From a checkpoint of a small transformer trained on Wikipedia.
Size: 22 layers, width 192, 3 heads of 64, MLP 640 SiLU, vocabulary 2048, 15.8M parameters.
Architecture: RMSNorm before each block, rotary positions, untied embeddings, normalized queries and keys, local attention windows, normalized values, a norm on each head, value embeddings, hashed n-gram embeddings, an embedding shortcut.
Training: a variant of Adam for these matrices, 407M tokens.
Each number is 50 + 12 x the weight over its row's rms, rounded and kept within 0 to 99. Layers, rows and columns count from 0. The size before them is the row's rms in percent of the matrix's.

# down: layer 4 MLP down (transposed), 640x192, rms 0.0342, rows 306-323, columns 0-191
# up: layer 4 MLP up, 640x192, rms 0.0446, rows 307-324, columns 0-191
down306 022:63 35 59 74 46 48 57 56 55 56 49 50 62 52 31 34 63 44 61 26 43 59 45 50 31 63 56 53 58 27 27 56 44 82 46 64 59 70 40 37 49 43 58 54 73 41 41 63 32 46 36 41 39 49 60 29 37 66 55 66 38 50 27 49 32 65 45 38 43 61 56 26 52 58 43 45 44 65 60 51 42 47 50 55 54 65 61 56 57 48 59 65 52 60 64 52 33 51 82 47 46 53 33 43 40 77 53 39 38 47 50 78 58 38 48 60 46 36 57 47 39 39 52 42 43 47 49 48 42 46 49 47 72 74 47 48 57 46 31 62 75 36 45 62 54 63 57 43 62 70 44 15 62 39 34 33 48 63 32 57 66 41 61 52 56 30 38 49 44 33 61 42 60 52 40 42 47 57 45 51 66 54 59 61 52 59 74 46 64 54 56 63
up307 070:62 55 31 59 71 52 52 60 44 78 51 62 61 78 51 67 64 44 39 61 35 62 70 41 49 42 59 62 53 47 35 35 33 59 66 62 52 41 23 50 46 61 47 50 36 42 67 43 49 57 40 49 53 48 59 57 54 55 63 61 44 43 45 71 52 62 64 44 41 36 42 57 45 84 44 30 51 56 36 52 47 61 79 68 44 60 76 36 59 54 47 42 47 63 43 41 39 46 42 61 49 41 25 28 50 44 47 50 32 39 32 64 55 51 45 36 36 47 55 72 63 50 35 56 54 28 29 38 44 28 40 43 39 54 40 38 48 41 53 51 59 70 39 51 68 46 40 23 52 51 58 46 51 69 38 47 55 54 38 44 41 60 56 65 42 47 49 73 47 71 50 50 55 42 63 49 46 28 61 29 41 60 56 74 32 53 47 55 52 25 46 50
down307 034:39 48 65 41 47 45 49 48 42 28 50 38 43 17 41 40 44 60 54 43 54 35 33 56 50 52 45 61 43 68 66 61 67 35 49 52 41 36 62 49 60 52 57 50 39 70 23 58 59 61 47 36 45 64 36 47 27 57 55 56 64 55 55 39 43 47 39 50 52 57 59 36 57 38 67 53 38 58 57 45 59 44 26 30 54 34 43 69 31 48 60 45 41 58 48 41 59 57 54 36 54 68 60 55 47 41 73 64 63 62 56 34 41 64 49 50 49 44 47 42 47 57 36 45 75 67 62 54 36 80 51 71 53 26 73 54 42 76 44 33 39 30 57 35 61 52 69 68 51 49 59 72 48 42 58 63 46 59 50 54 53 43 27 28 53 60 50 24 42 46 69 57 46 57 45 53 55 71 47 55 46 43 46 20 72 49 54 43 48 75 55 42
up308 017:42 43 49 54 60 56 41 55 57 55 46 33 66 55 45 42 47 42 60 50 67 40 57 51 60 54 38 28 67 34 40 44 58 65 53 21 48 23 29 32 38 39 71 61 47 55 26 37 61 63 43 62 77 40 65 62 56 43 71 63 68 62 60 63 47 48 76 56 46 34 67 43 49 51 33 42 43 62 35 59 53 40 49 34 63 53 46 70 51 38 53 42 35 47 55 47 55 51 20 62 57 47 52 50 57 59 59 48 51 43 56 43 52 35 77 47 62 73 65 47 33 56 49 57 68 47 40 47 60 59 57 26 70 37 49 43 40 47 58 65 39 52 60 47 62 59 42 47 37 30 32 76 54 42 37 60 50 49 58 74 54 51 68 59 46 61 61 45 62 36 47 66 44 57 63 48 54 38 57 50 60 40 62 40 21 40 41 35 72 38 63 66
down308 010:32 48 37 51 31 42 36 61 43 44 42 43 48 50 33 44 61 47 50 59 46 64 37 42 37 46 50 54 39 63 73 63 55 48 62 46 56 20 60 34 49 67 38 43 45 42 53 20 62 44 45 42 44 34 46 46 46 41 45 52 58 55 44 38 37 68 58 53 70 42 42 56 66 59 33 32 70 56 26 38 67 51 32 61 34 63 52 37 43 57 49 55 49 78 57 55 37 46 60 60 57 69 56 41 36 58 56 53 56 38 34 46 39 48 49 67 46 58 61 56 50 57 50 66 42 80 95 55 55 51 57 56 39 49 62 65 33 64 52 53 68 41 44 22 33 49 39 77 41 52 56 68 49 59 53 40 29 35 29 46 38 59 22 55 41 61 33 50 43 44 67 57 65 59 43 40 72 38 57 46 64 50 48 44 56 56 52 48 51 60 67 52
up309 033:19 51 33 74 47 55 41 43 59 60 43 50 29 54 31 51 49 77 51 40 54 47 29 47 47 43 43 36 39 51 50 60 53 51 41 40 43 53 35 41 56 52 43 38 45 43 55 77 44 48 55 61 40 47 30 61 48 56 39 53 39 53 65 32 62 60 44 54 40 57 44 52 49 18 43 77 48 45 70 38 51 45 49 51 49 46 42 36 32 69 44 54 24 34 79 30 42 26 58 45 50 59 65 59 36 53 50 45 54 67 47 39 53 40 56 65 56 62 49 50 61 62 64 53 70 75 60 48 41 58 62 43 54 17 37 41 51 45 47 54 66 70 50 58 39 75 40 59 48 59 55 67 38 51 70 51 56 54 47 47 66 51 60 43 70 49 67 50 38 33 46 31 49 57 34 48 33 75 39 45 50 46 32 34 69 47 38 47 51 71 34 50
down309 015:73 51 82 40 44 56 56 62 46 47 45 46 60 54 52 45 54 45 55 52 46 57 63 48 46 70 35 45 56 38 69 48 57 50 57 62 67 80 68 43 52 32 52 63 60 57 50 37 45 37 55 42 66 44 50 48 59 43 52 46 44 77 39 50 56 62 62 44 63 38 63 42 51 76 61 32 55 63 57 72 36 44 42 48 49 25 73 70 48 52 57 45 56 41 44 70 60 49 53 69 47 55 55 38 55 48 57 55 51 37 53 63 64 58 41 63 70 58 54 69 32 18 52 50 44 40 40 43 54 30 52 38 67 68 58 70 58 46 51 30 19 24 36 53 58 61 40 51 41 41 37 39 62 36 45 35 46 64 64 51 35 67 57 57 43 31 48 57 71 55 63 55 39 61 46 59 64 46 53 35 60 51 68 32 32 50 64 39 59 40 72 60
up310 028:50 59 65 60 43 43 49 38 58 55 44 37 58 60 40 45 34 48 61 45 56 41 51 50 36 66 43 30 64 35 36 66 65 72 41 55 46 68 65 48 54 47 60 49 52 47 15 64 29 50 49 48 40 40 42 73 44 56 50 33 51 54 38 25 53 18 51 53 40 51 61 44 81 34 51 39 47 53 57 52 44 56 57 39 49 60 60 65 60 39 73 45 44 43 61 51 49 65 48 37 43 17 48 62 63 67 72 65 51 36 59 43 64 56 54 58 48 57 32 52 52 34 42 52 39 54 28 49 47 73 56 52 47 63 45 47 39 30 32 38 47 47 69 45 72 51 63 64 38 59 36 55 61 18 68 57 46 40 61 58 65 30 63 38 55 49 48 29 64 57 50 46 64 54 36 58 40 50 41 60 59 48 64 29 64 75 46 50 65 59 37 54
down310 014:51 37 61 51 35 61 53 64 70 51 46 65 67 63 73 36 60 39 42 69 39 47 71 50 56 36 56 40 46 52 44 32 53 31 46 47 56 39 60 39 29 57 31 48 61 53 45 49 61 38 55 50 61 53 71 38 64 43 37 39 57 49 72 74 57 46 41 28 63 67 22 77 35 47 55 56 62 35 49 73 41 50 53 70 54 54 34 28 59 59 27 62 63 59 39 45 48 43 23 55 55 53 58 45 37 45 61 55 48 73 20 88 40 37 48 46 53 48 37 49 57 37 50 47 44 45 60 47 46 31 22 35 42 49 50 50 58 47 58 45 49 51 41 43 30 42 31 34 71 51 50 33 52 50 38 47 54 41 44 57 30 51 55 41 42 50 37 65 54 57 59 47 49 55 43 61 33 65 59 51 37 39 57 45 44 57 40 64 49 32 63 64
up311 030:50 53 28 50 63 58 73 67 60 58 69 49 47 57 57 57 61 45 42 44 34 36 55 54 72 60 48 67 39 60 50 37 57 40 44 32 46 38 38 56 46 66 53 42 47 55 58 46 60 61 58 70 59 39 46 39 57 45 50 68 49 70 59 56 45 74 51 46 57 52 30 72 22 51 49 64 55 46 49 54 61 47 45 61 40 58 41 59 52 62 23 45 36 58 53 42 37 40 36 45 39 69 70 23 46 54 31 53 48 59 36 59 53 33 47 56 53 31 57 56 62 80 61 71 41 47 59 50 56 38 48 48 48 35 41 53 51 26 54 53 53 58 18 49 51 48 32 59 45 34 44 65 52 92 55 49 57 70 41 25 57 48 42 51 32 39 65 67 47 26 59 30 36 54 68 36 52 44 45 37 63 47 43 56 46 48 61 35 54 37 60 66
down311 014:65 36 68 55 33 43 43 20 48 37 51 39 51 43 38 49 47 55 56 62 54 48 36 55 54 45 49 45 56 40 56 60 49 54 69 63 69 62 42 41 61 28 53 48 51 52 45 27 51 45 44 43 39 59 42 51 46 53 56 50 46 45 62 29 36 44 50 54 37 28 78 25 73 63 50 44 64 49 54 41 53 43 39 43 51 15 72 64 51 63 43 37 67 61 58 67 77 54 76 62 54 48 50 19 30 58 63 60 47 28 54 52 62 62 52 61 51 47 69 64 44 40 37 22 49 62 68 51 48 54 49 71 55 72 63 66 66 63 54 44 38 35 51 42 72 54 64 68 53 43 55 49 62 20 63 36 42 55 57 52 46 66 49 43 44 54 45 45 60 75 51 54 39 51 50 41 49 47 50 53 45 59 73 48 39 48 42 57 67 53 33 50
up312 028:51 38 45 77 59 44 47 72 34 50 40 66 61 67 50 68 55 33 49 45 36 57 62 57 48 50 48 36 72 53 61 45 42 55 47 52 41 53 40 44 31 64 33 59 47 33 33 64 33 54 30 33 36 38 44 44 60 54 58 37 32 47 50 43 50 49 65 32 52 56 21 48 59 59 67 51 49 61 42 64 62 43 61 66 55 56 44 41 38 47 62 52 27 35 41 47 40 26 44 63 49 57 59 31 56 41 62 32 45 47 62 54 43 50 78 56 56 44 47 35 58 59 65 59 47 31 63 51 36 47 34 29 54 40 46 41 75 55 50 55 34 38 56 50 57 55 55 44 47 38 63 48 41 63 26 47 48 40 52 63 46 25 62 65 68 56 69 62 40 84 61 61 51 36 15 68 52 50 40 46 63 31 39 52 40 45 51 44 36 67 36 45
down312 014:38 62 58 44 65 57 50 41 57 79 59 40 33 42 49 68 55 65 51 42 44 36 50 58 66 46 64 36 57 59 69 71 60 45 54 44 54 47 60 44 61 72 73 50 35 58 55 31 48 53 46 51 50 46 33 44 52 49 37 53 58 72 41 54 32 58 56 47 69 45 55 57 44 46 41 38 41 63 39 35 55 54 54 61 34 53 45 45 39 51 43 48 51 59 32 34 43 69 46 36 50 34 32 66 39 45 46 66 68 65 59 38 41 64 53 54 46 74 54 61 37 58 40 50 71 66 68 60 52 25 66 58 52 49 56 49 49 49 53 29 63 66 73 26 33 44 50 72 25 56 52 61 73 54 60 62 61 53 69 37 38 74 45 37 47 37 24 45 37 71 25 37 55 48 70 31 45 38 61 65 43 54 50 60 51 42 47 54 35 46 33 46
up313 025:50 51 58 32 54 56 52 42 56 55 72 44 28 04 49 36 45 74 31 54 62 61 29 49 51 42 54 65 37 52 46 51 51 49 64 63 57 57 59 61 68 33 64 44 51 55 60 59 53 47 63 48 38 58 47 40 32 44 40 46 67 51 46 52 43 58 30 56 28 45 65 42 39 53 54 51 56 29 68 38 37 56 38 33 57 35 55 66 47 49 34 66 66 54 65 50 60 61 71 50 61 43 44 69 47 53 57 47 45 47 36 49 40 55 22 43 35 51 31 45 39 39 38 25 44 55 44 63 56 46 64 76 58 78 63 62 46 51 38 34 64 54 51 47 37 46 71 46 50 82 47 41 43 34 56 55 47 56 40 53 40 56 29 29 60 47 23 43 45 20 43 38 52 61 57 45 57 59 62 45 40 64 56 45 70 63 52 62 55 45 45 57
down313 013:63 53 33 49 48 38 73 56 38 28 49 57 47 63 64 62 48 28 46 47 53 56 59 54 44 59 30 48 46 46 32 21 41 55 43 55 50 61 43 59 54 42 40 38 39 39 50 73 49 57 56 60 43 41 50 74 53 54 62 36 45 43 48 53 80 49 55 43 35 64 41 53 51 47 43 65 49 44 54 57 38 45 80 46 57 73 39 52 60 38 55 55 44 46 57 57 49 48 38 63 59 62 59 57 68 47 43 40 54 46 56 35 63 46 56 63 63 40 44 51 56 40 54 76 44 41 15 31 49 75 32 49 51 39 52 33 62 46 46 68 17 35 44 71 65 60 43 16 54 30 41 54 15 63 49 46 49 59 39 41 72 44 64 67 66 48 68 51 59 41 47 49 40 30 51 58 50 52 39 33 53 45 40 27 58 48 57 42 43 55 42 39
up314 203:26 63 30 53 72 30 30 45 57 51 62 31 47 43 52 51 45 58 57 79 54 59 39 46 68 45 56 46 57 50 46 40 37 53 52 40 51 66 41 45 51 44 67 58 21 33 35 37 37 29 49 44 44 41 42 57 59 57 32 53 77 48 33 43 60 47 51 51 81 49 54 57 18 62 58 51 57 54 35 62 36 46 30 55 69 56 35 51 67 26 42 66 50 39 57 38 31 57 53 42 49 53 44 37 48 49 59 28 60 34 36 61 64 54 32 55 38 58 40 53 48 52 64 46 37 72 48 48 21 45 54 43 67 57 50 37 37 50 61 48 39 42 50 47 17 36 51 50 48 49 41 53 41 47 57 55 60 53 46 33 50 52 46 75 33 65 60 61 58 48 47 34 60 57 59 43 25 59 59 48 66 57 52 40 59 54 29 67 31 61 56 57
down314 216:73 76 54 37 49 69 43 53 51 55 41 76 43 61 34 52 50 35 61 38 54 47 72 47 49 42 43 36 50 54 64 42 42 26 52 51 62 47 67 59 41 43 58 50 60 84 61 55 66 37 54 49 47 58 52 43 43 38 61 37 30 41 50 61 50 46 48 67 21 54 54 54 60 47 42 52 46 50 63 34 73 67 43 56 58 49 64 63 27 68 44 32 46 65 46 61 51 34 47 59 33 57 28 65 61 46 34 66 45 64 56 53 56 44 59 39 55 46 41 42 55 52 13 46 69 37 59 67 66 40 48 36 49 44 36 81 66 44 34 61 70 55 62 52 52 32 30 48 81 60 53 61 50 52 40 67 59 46 61 50 54 39 59 47 60 53 51 38 49 60 56 64 52 73 49 61 58 37 39 57 49 50 45 44 55 59 48 20 43 45 34 61
up315 045:62 57 58 30 25 37 70 44 45 57 45 65 41 56 62 63 34 57 36 56 55 64 55 61 55 55 64 53 43 63 58 59 54 47 42 75 38 61 46 33 42 72 46 38 56 50 39 56 44 57 62 26 62 43 39 53 76 57 48 48 48 41 38 17 40 41 39 35 57 72 58 51 59 36 31 37 50 51 58 44 38 63 44 75 34 79 52 58 59 65 52 41 41 60 50 43 27 59 53 33 44 36 45 61 76 57 40 67 55 46 46 55 65 65 39 54 47 39 34 45 72 36 50 56 50 55 45 39 40 41 35 54 25 58 53 41 50 22 41 49 38 39 62 41 55 54 42 72 41 50 48 67 61 55 50 23 61 42 61 44 30 36 55 46 49 46 41 36 35 70 57 60 55 27 64 60 52 39 40 60 70 46 46 46 58 72 42 56 52 47 63 40
down315 020:36 45 47 48 50 61 42 57 36 29 60 46 79 42 51 40 63 51 50 41 49 47 49 37 53 62 43 53 41 44 37 35 44 44 64 59 51 34 48 45 40 64 25 54 52 47 36 69 52 31 43 52 47 55 69 45 48 66 43 55 42 61 70 63 59 42 55 47 38 52 44 50 37 71 69 77 49 44 43 76 29 41 48 50 57 30 37 54 42 36 40 51 53 46 58 38 58 53 50 55 43 46 68 37 34 40 54 33 40 65 36 69 65 36 44 43 59 60 66 28 57 58 57 26 56 28 44 67 44 44 64 28 57 47 35 69 45 45 54 25 68 66 30 58 55 40 40 28 71 44 55 38 45 54 53 68 26 65 54 48 43 52 51 46 25 62 62 77 62 47 65 44 45 62 40 63 38 77 46 33 34 44 57 51 58 43 54 57 43 34 63 53
up316 030:24 44 56 53 44 51 16 43 56 38 51 57 38 53 27 42 47 62 54 44 65 59 33 46 35 31 41 22 39 32 47 40 42 54 48 36 49 37 27 16 46 26 54 63 49 47 52 75 67 52 67 54 73 59 58 61 58 52 51 44 61 39 49 51 52 37 49 52 53 46 76 45 62 53 47 62 53 55 56 46 39 44 43 45 59 35 61 45 40 46 55 54 59 54 58 49 60 50 55 56 63 47 42 73 54 62 58 53 51 53 64 35 58 36 49 44 66 60 45 42 20 48 41 45 75 59 56 67 41 37 71 49 54 37 77 40 68 72 47 48 39 37 68 85 46 62 59 31 54 53 68 56 31 28 38 45 43 44 65 47 36 56 61 52 69 59 52 31 52 48 44 65 48 47 45 46 61 72 45 44 39 50 50 38 53 32 36 45 45 67 49 49
down316 015:52 63 21 39 53 48 64 78 35 74 43 50 38 38 59 71 50 47 51 39 44 57 60 39 52 45 49 65 55 56 58 60 47 54 47 39 37 30 83 82 59 55 56 44 54 47 54 53 40 52 50 37 37 44 34 48 63 48 47 60 52 88 34 56 53 78 60 73 51 32 31 41 48 44 55 41 35 52 50 39 49 51 54 44 21 77 50 52 53 52 70 56 39 35 46 61 44 46 45 37 56 49 54 55 50 44 25 36 57 42 72 38 35 62 75 61 44 47 56 50 40 44 60 55 33 55 44 52 48 48 59 44 38 44 51 57 15 62 55 60 43 62 60 28 38 46 53 79 28 60 41 45 47 55 62 46 53 54 34 44 52 54 46 55 64 45 49 44 49 38 48 50 62 59 46 55 63 22 60 66 53 54 26 54 56 68 63 36 49 49 55 46
up317 065:65 50 49 59 53 44 59 46 43 72 37 72 44 77 54 56 42 56 47 62 46 54 68 50 63 39 67 47 80 47 52 59 42 77 57 61 47 61 40 54 69 55 49 44 44 40 34 57 37 47 40 44 65 48 62 59 43 57 57 62 29 55 32 61 43 43 55 46 42 55 33 51 65 80 43 34 56 56 50 43 56 40 51 72 41 55 69 35 62 49 63 38 44 53 54 43 32 22 57 53 54 32 17 48 57 47 43 53 30 33 60 67 36 56 59 48 34 32 55 63 73 48 56 62 59 33 30 49 36 57 44 64 39 37 41 19 48 30 57 38 56 79 49 60 48 56 49 41 50 64 52 49 53 60 60 71 61 39 34 39 45 36 62 57 50 48 60 53 49 78 47 56 53 30 61 51 54 35 36 51 49 54 56 65 48 50 29 45 40 40 35 52
down317 034:38 46 47 31 53 64 52 66 48 29 62 47 43 23 44 44 67 56 57 48 63 45 42 48 50 51 51 66 39 57 40 66 56 23 50 59 55 25 73 42 46 55 45 66 50 68 32 46 60 57 61 41 39 66 36 46 61 44 56 53 67 62 71 50 47 51 49 57 58 40 62 49 31 50 58 59 42 54 37 61 55 65 63 35 56 40 43 68 37 50 47 47 36 55 44 45 69 71 47 57 43 61 59 53 52 60 68 50 58 70 34 34 63 76 57 44 56 77 35 31 40 37 48 21 70 60 61 59 56 66 49 49 48 50 78 67 50 70 63 39 41 16 49 35 55 39 49 75 72 46 51 58 55 44 40 56 50 58 53 68 56 62 30 25 42 55 51 54 50 46 32 53 45 55 40 59 37 54 62 52 49 45 33 37 37 44 67 38 58 52 60 40
up318 024:54 47 44 63 50 55 42 57 48 51 34 41 61 43 40 57 57 29 71 48 24 50 75 45 47 39 33 52 65 43 42 50 32 60 48 46 37 52 37 56 55 45 51 67 54 43 21 41 30 54 33 53 57 41 77 64 49 43 78 70 62 59 46 79 63 60 57 47 47 44 49 52 49 78 57 34 48 66 29 64 53 58 46 27 61 39 58 45 54 27 63 54 55 43 41 66 64 30 32 69 43 44 37 52 68 69 54 43 45 47 62 50 58 35 73 73 34 69 63 38 44 49 55 47 46 34 42 55 49 53 48 34 59 35 54 49 66 51 59 55 52 49 54 52 51 50 60 33 43 38 49 48 61 45 26 71 47 33 61 69 42 42 56 81 39 45 37 56 64 68 44 67 63 49 36 51 61 42 50 54 58 45 71 54 43 38 58 35 43 37 42 42
down318 012:33 56 53 39 59 47 41 44 46 55 45 47 48 53 73 48 54 49 53 56 63 57 45 62 53 27 57 41 51 53 47 70 75 46 62 61 37 24 64 41 46 74 57 38 34 46 61 25 41 41 62 40 49 57 45 45 68 56 40 39 59 55 47 36 39 63 48 51 60 34 46 62 50 27 43 41 68 60 39 28 66 59 48 68 19 76 47 41 63 48 40 62 53 50 46 47 37 44 51 50 54 40 50 58 44 48 49 47 59 45 34 34 34 70 52 34 58 50 37 47 53 43 42 64 56 66 62 48 58 53 44 82 26 44 59 53 27 49 43 69 59 68 69 26 32 66 45 84 50 60 55 70 42 51 63 39 53 25 39 52 52 41 58 45 53 58 42 27 59 60 24 52 43 36 61 45 55 39 50 50 51 57 44 47 53 60 20 55 45 52 63 57
up319 026:50 49 44 43 33 40 44 17 59 63 52 60 39 63 40 50 43 47 48 55 50 56 37 37 31 40 48 67 22 44 59 42 55 39 62 43 47 64 41 59 55 40 52 56 24 59 47 52 51 30 56 54 45 62 66 55 51 36 40 18 41 35 66 38 58 28 41 58 47 38 56 36 73 41 59 58 48 40 67 31 43 67 51 44 47 52 57 42 51 54 56 32 59 54 50 23 65 65 67 51 41 39 56 53 31 49 42 46 55 36 42 39 70 50 34 39 52 63 50 39 37 38 55 53 64 71 33 50 61 72 63 49 42 52 53 46 31 68 19 45 64 36 50 55 63 51 49 34 82 63 55 61 52 44 69 29 52 47 75 35 50 76 47 43 60 65 50 43 52 29 43 61 49 44 54 69 51 59 51 45 61 72 44 44 63 68 43 61 41 53 46 56
down319 012:59 49 70 61 61 54 54 77 64 60 61 70 67 24 69 39 57 31 52 51 53 45 45 60 48 48 36 60 54 53 47 44 30 38 30 57 41 39 46 51 49 53 41 53 64 54 51 65 46 60 25 40 58 70 51 62 36 55 24 75 56 42 29 59 44 52 49 26 44 42 63 62 32 65 61 56 54 65 43 74 40 46 59 63 66 37 56 64 69 43 47 46 36 40 60 36 48 25 29 40 67 37 40 34 57 48 58 58 54 50 43 49 55 40 61 57 51 35 45 29 44 31 22 42 69 33 53 55 55 51 47 54 61 36 36 61 51 56 51 48 70 52 45 57 38 57 49 46 49 53 53 50 35 58 30 66 54 55 28 49 81 41 66 65 44 41 60 45 42 48 78 54 46 45 53 52 61 60 52 59 38 35 44 45 57 41 69 55 47 40 76 62
up320 021:58 50 54 56 47 30 42 34 57 50 51 37 45 28 49 48 50 56 62 43 45 40 51 50 25 46 57 36 39 59 43 62 54 39 66 67 59 49 55 62 62 40 18 56 41 28 77 39 41 34 35 47 33 45 52 57 29 49 22 61 51 56 67 40 64 68 38 61 27 60 50 37 21 29 51 62 38 57 62 30 40 59 50 41 49 26 46 37 43 58 52 56 52 55 56 63 47 63 69 34 46 46 50 55 25 67 72 36 57 48 37 43 46 41 26 52 44 47 48 49 67 43 49 41 71 68 46 47 52 72 39 48 68 44 56 63 47 55 46 62 71 77 39 33 36 72 54 51 42 60 54 36 45 67 64 70 35 64 37 46 55 64 43 42 56 61 39 40 64 46 48 46 64 57 33 48 44 54 61 50 41 70 53 44 60 44 64 53 45 48 48 44
down320 012:43 59 43 68 46 73 52 53 56 32 59 56 53 66 55 57 46 40 57 55 54 60 47 50 49 57 39 52 49 27 59 47 53 59 43 51 47 61 44 41 37 57 58 49 65 27 37 56 54 47 67 40 65 53 53 54 62 46 68 51 54 54 43 53 68 60 58 22 43 39 60 53 58 46 42 54 50 58 43 62 37 25 45 61 69 46 58 53 56 33 42 38 31 27 43 43 71 27 53 74 61 53 67 66 49 33 44 46 57 47 46 51 34 33 40 62 61 50 46 56 52 29 41 57 58 23 14 33 48 34 28 76 62 47 46 33 76 44 27 65 40 46 47 67 40 40 43 36 68 54 40 52 40 54 23 36 59 58 55 64 55 43 63 69 58 58 44 65 55 34 77 50 43 40 53 40 56 78 65 52 52 44 45 40 40 31 51 48 62 41 66 50
up321 026:53 44 25 56 51 50 50 71 37 57 48 77 53 63 47 63 54 44 38 50 38 52 34 48 60 27 51 57 48 64 50 42 38 62 60 56 44 53 23 44 54 59 33 49 59 50 50 45 46 44 42 43 45 39 44 48 64 67 47 53 29 52 55 56 54 59 59 36 52 50 27 57 33 87 52 58 55 41 49 37 49 55 51 81 57 55 42 27 35 61 53 51 50 44 42 43 57 12 48 71 53 45 48 42 45 42 34 41 36 70 62 52 44 59 52 51 59 24 38 33 60 47 57 59 43 27 58 43 27 52 41 54 41 37 62 37 63 49 45 48 46 62 44 76 45 60 39 49 54 53 68 62 35 67 48 29 52 50 35 36 41 48 65 79 57 50 60 69 38 68 54 61 67 29 63 71 58 68 49 40 37 31 45 55 48 35 46 43 36 43 30 54
down321 013:61 64 44 35 57 66 44 54 30 53 67 22 49 34 56 62 60 67 59 23 64 49 50 57 54 62 32 53 56 71 66 78 43 47 64 57 44 42 41 63 62 44 67 48 48 60 48 44 61 56 69 40 57 83 41 65 46 43 54 66 51 40 73 63 43 44 52 60 57 62 66 41 69 49 48 54 51 55 49 48 58 43 69 51 50 29 49 55 51 57 53 66 40 55 53 51 45 61 53 32 31 47 52 55 57 31 34 48 33 16 43 32 49 46 46 61 58 56 38 49 44 36 68 62 48 57 42 42 46 57 61 47 40 36 42 59 54 70 34 44 37 49 59 42 50 45 79 51 65 55 44 40 65 44 28 58 63 48 75 50 53 54 50 31 59 59 61 60 53 79 43 55 32 42 47 62 63 54 54 45 55 73 49 58 59 63 34 26 27 69 42 39
up322 023:40 48 50 50 77 63 35 53 65 57 73 61 55 48 43 58 45 54 29 43 67 51 48 57 33 56 47 19 36 54 38 48 45 87 56 58 63 55 37 46 30 45 48 41 44 43 64 72 51 61 50 58 43 47 28 64 42 42 38 27 49 48 45 14 57 43 53 41 43 65 54 76 62 42 60 54 51 61 44 49 52 46 58 66 37 51 58 63 47 45 48 41 31 49 51 57 30 56 56 45 47 41 61 46 69 52 75 64 49 45 52 54 65 58 49 42 66 59 21 54 40 60 41 49 44 53 47 49 30 37 55 58 47 58 50 44 75 34 54 48 55 28 64 49 81 51 77 55 39 43 39 32 46 41 50 39 52 77 44 49 55 32 52 34 61 38 56 51 52 38 59 38 60 55 32 50 44 48 42 17 52 48 30 50 59 75 60 42 56 48 52 56
down322 012:68 56 51 39 40 70 48 40 43 55 46 39 55 40 77 65 45 72 41 45 28 41 60 53 73 58 57 59 42 37 40 33 61 43 34 32 42 83 58 57 55 59 59 62 57 55 64 58 44 42 48 59 38 60 58 39 60 41 56 43 61 52 49 69 60 53 53 44 46 49 41 27 43 54 60 44 50 37 59 46 20 54 64 54 56 45 45 40 49 38 53 70 61 41 30 57 69 35 28 47 53 44 60 70 43 21 44 30 51 78 53 33 36 58 59 43 50 56 42 73 62 45 53 56 32 49 44 57 45 27 47 44 52 62 40 56 42 33 49 70 45 75 46 43 57 35 37 56 77 43 44 49 44 47 56 44 43 46 50 25 36 60 41 49 48 34 32 32 48 49 56 50 46 63 45 61 36 62 61 76 64 64 53 46 38 25 50 41 39 23 41 50
up323 201:49 63 43 48 57 48 52 48 80 64 60 56 75 56 63 56 39 52 48 31 72 52 55 46 36 61 72 54 50 46 70 41 58 27 37 73 47 65 61 46 37 51 44 64 68 32 46 42 62 52 39 53 29 47 34 42 70 62 62 41 72 44 36 43 55 42 50 47 55 49 62 62 39 51 52 60 60 59 48 49 47 54 50 58 58 50 49 36 63 47 37 51 63 62 49 44 39 58 56 59 53 66 54 36 57 70 53 58 61 66 27 34 73 47 50 42 32 42 47 59 37 45 34 56 66 60 65 48 42 30 53 56 60 43 18 23 58 46 72 44 42 57 67 40 53 62 57 53 69 47 44 51 45 35 63 68 41 33 48 53 55 59 62 67 70 38 66 44 25 41 47 46 60 52 51 82 42 28 26 62 63 56 60 42 25 59 45 44 37 46 38 49
down323 190:39 48 34 36 53 54 54 31 34 34 38 46 52 58 20 43 61 40 48 65 27 37 51 66 58 42 39 61 38 75 53 48 47 71 52 51 47 49 35 51 57 35 61 51 08 68 54 51 51 50 66 31 65 56 59 65 38 44 54 71 42 68 61 50 46 69 46 43 72 71 43 62 50 32 39 40 46 52 54 59 55 45 48 46 52 67 64 54 51 60 56 46 38 45 47 71 75 41 53 40 39 48 41 53 56 35 59 45 57 51 51 70 50 59 52 44 64 45 54 48 71 58 55 58 32 40 35 52 47 48 24 54 65 63 63 79 36 49 43 37 49 38 35 72 44 41 37 75 61 51 65 49 47 35 42 39 41 39 39 42 54 60 55 36 58 68 48 62 78 60 53 68 58 50 42 33 48 56 61 32 38 40 42 45 64 47 34 49 72 49 56 60
up324 033:51 37 61 29 40 50 57 64 67 69 45 27 58 38 48 37 41 41 34 48 57 47 31 61 38 53 61 24 26 52 49 62 47 37 76 49 58 49 57 54 49 44 56 31 60 42 48 33 45 54 55 72 43 34 58 50 53 58 36 51 72 70 57 39 47 31 52 60 42 40 50 42 28 50 57 50 40 41 52 50 42 50 47 32 67 66 50 76 40 48 52 58 55 54 51 61 66 47 41 62 52 29 54 51 45 74 48 42 63 62 63 36 50 68 33 61 64 51 48 28 46 47 34 48 44 37 45 43 61 54 55 52 58 60 50 70 29 50 38 72 47 38 56 42 62 46 51 60 44 44 38 47 37 43 41 33 36 45 45 44 54 56 48 66 35 60 38 47 68 12 44 54 50 70 61 55 60 63 64 45 59 37 74 27 25 42 74 49 69 33 66 41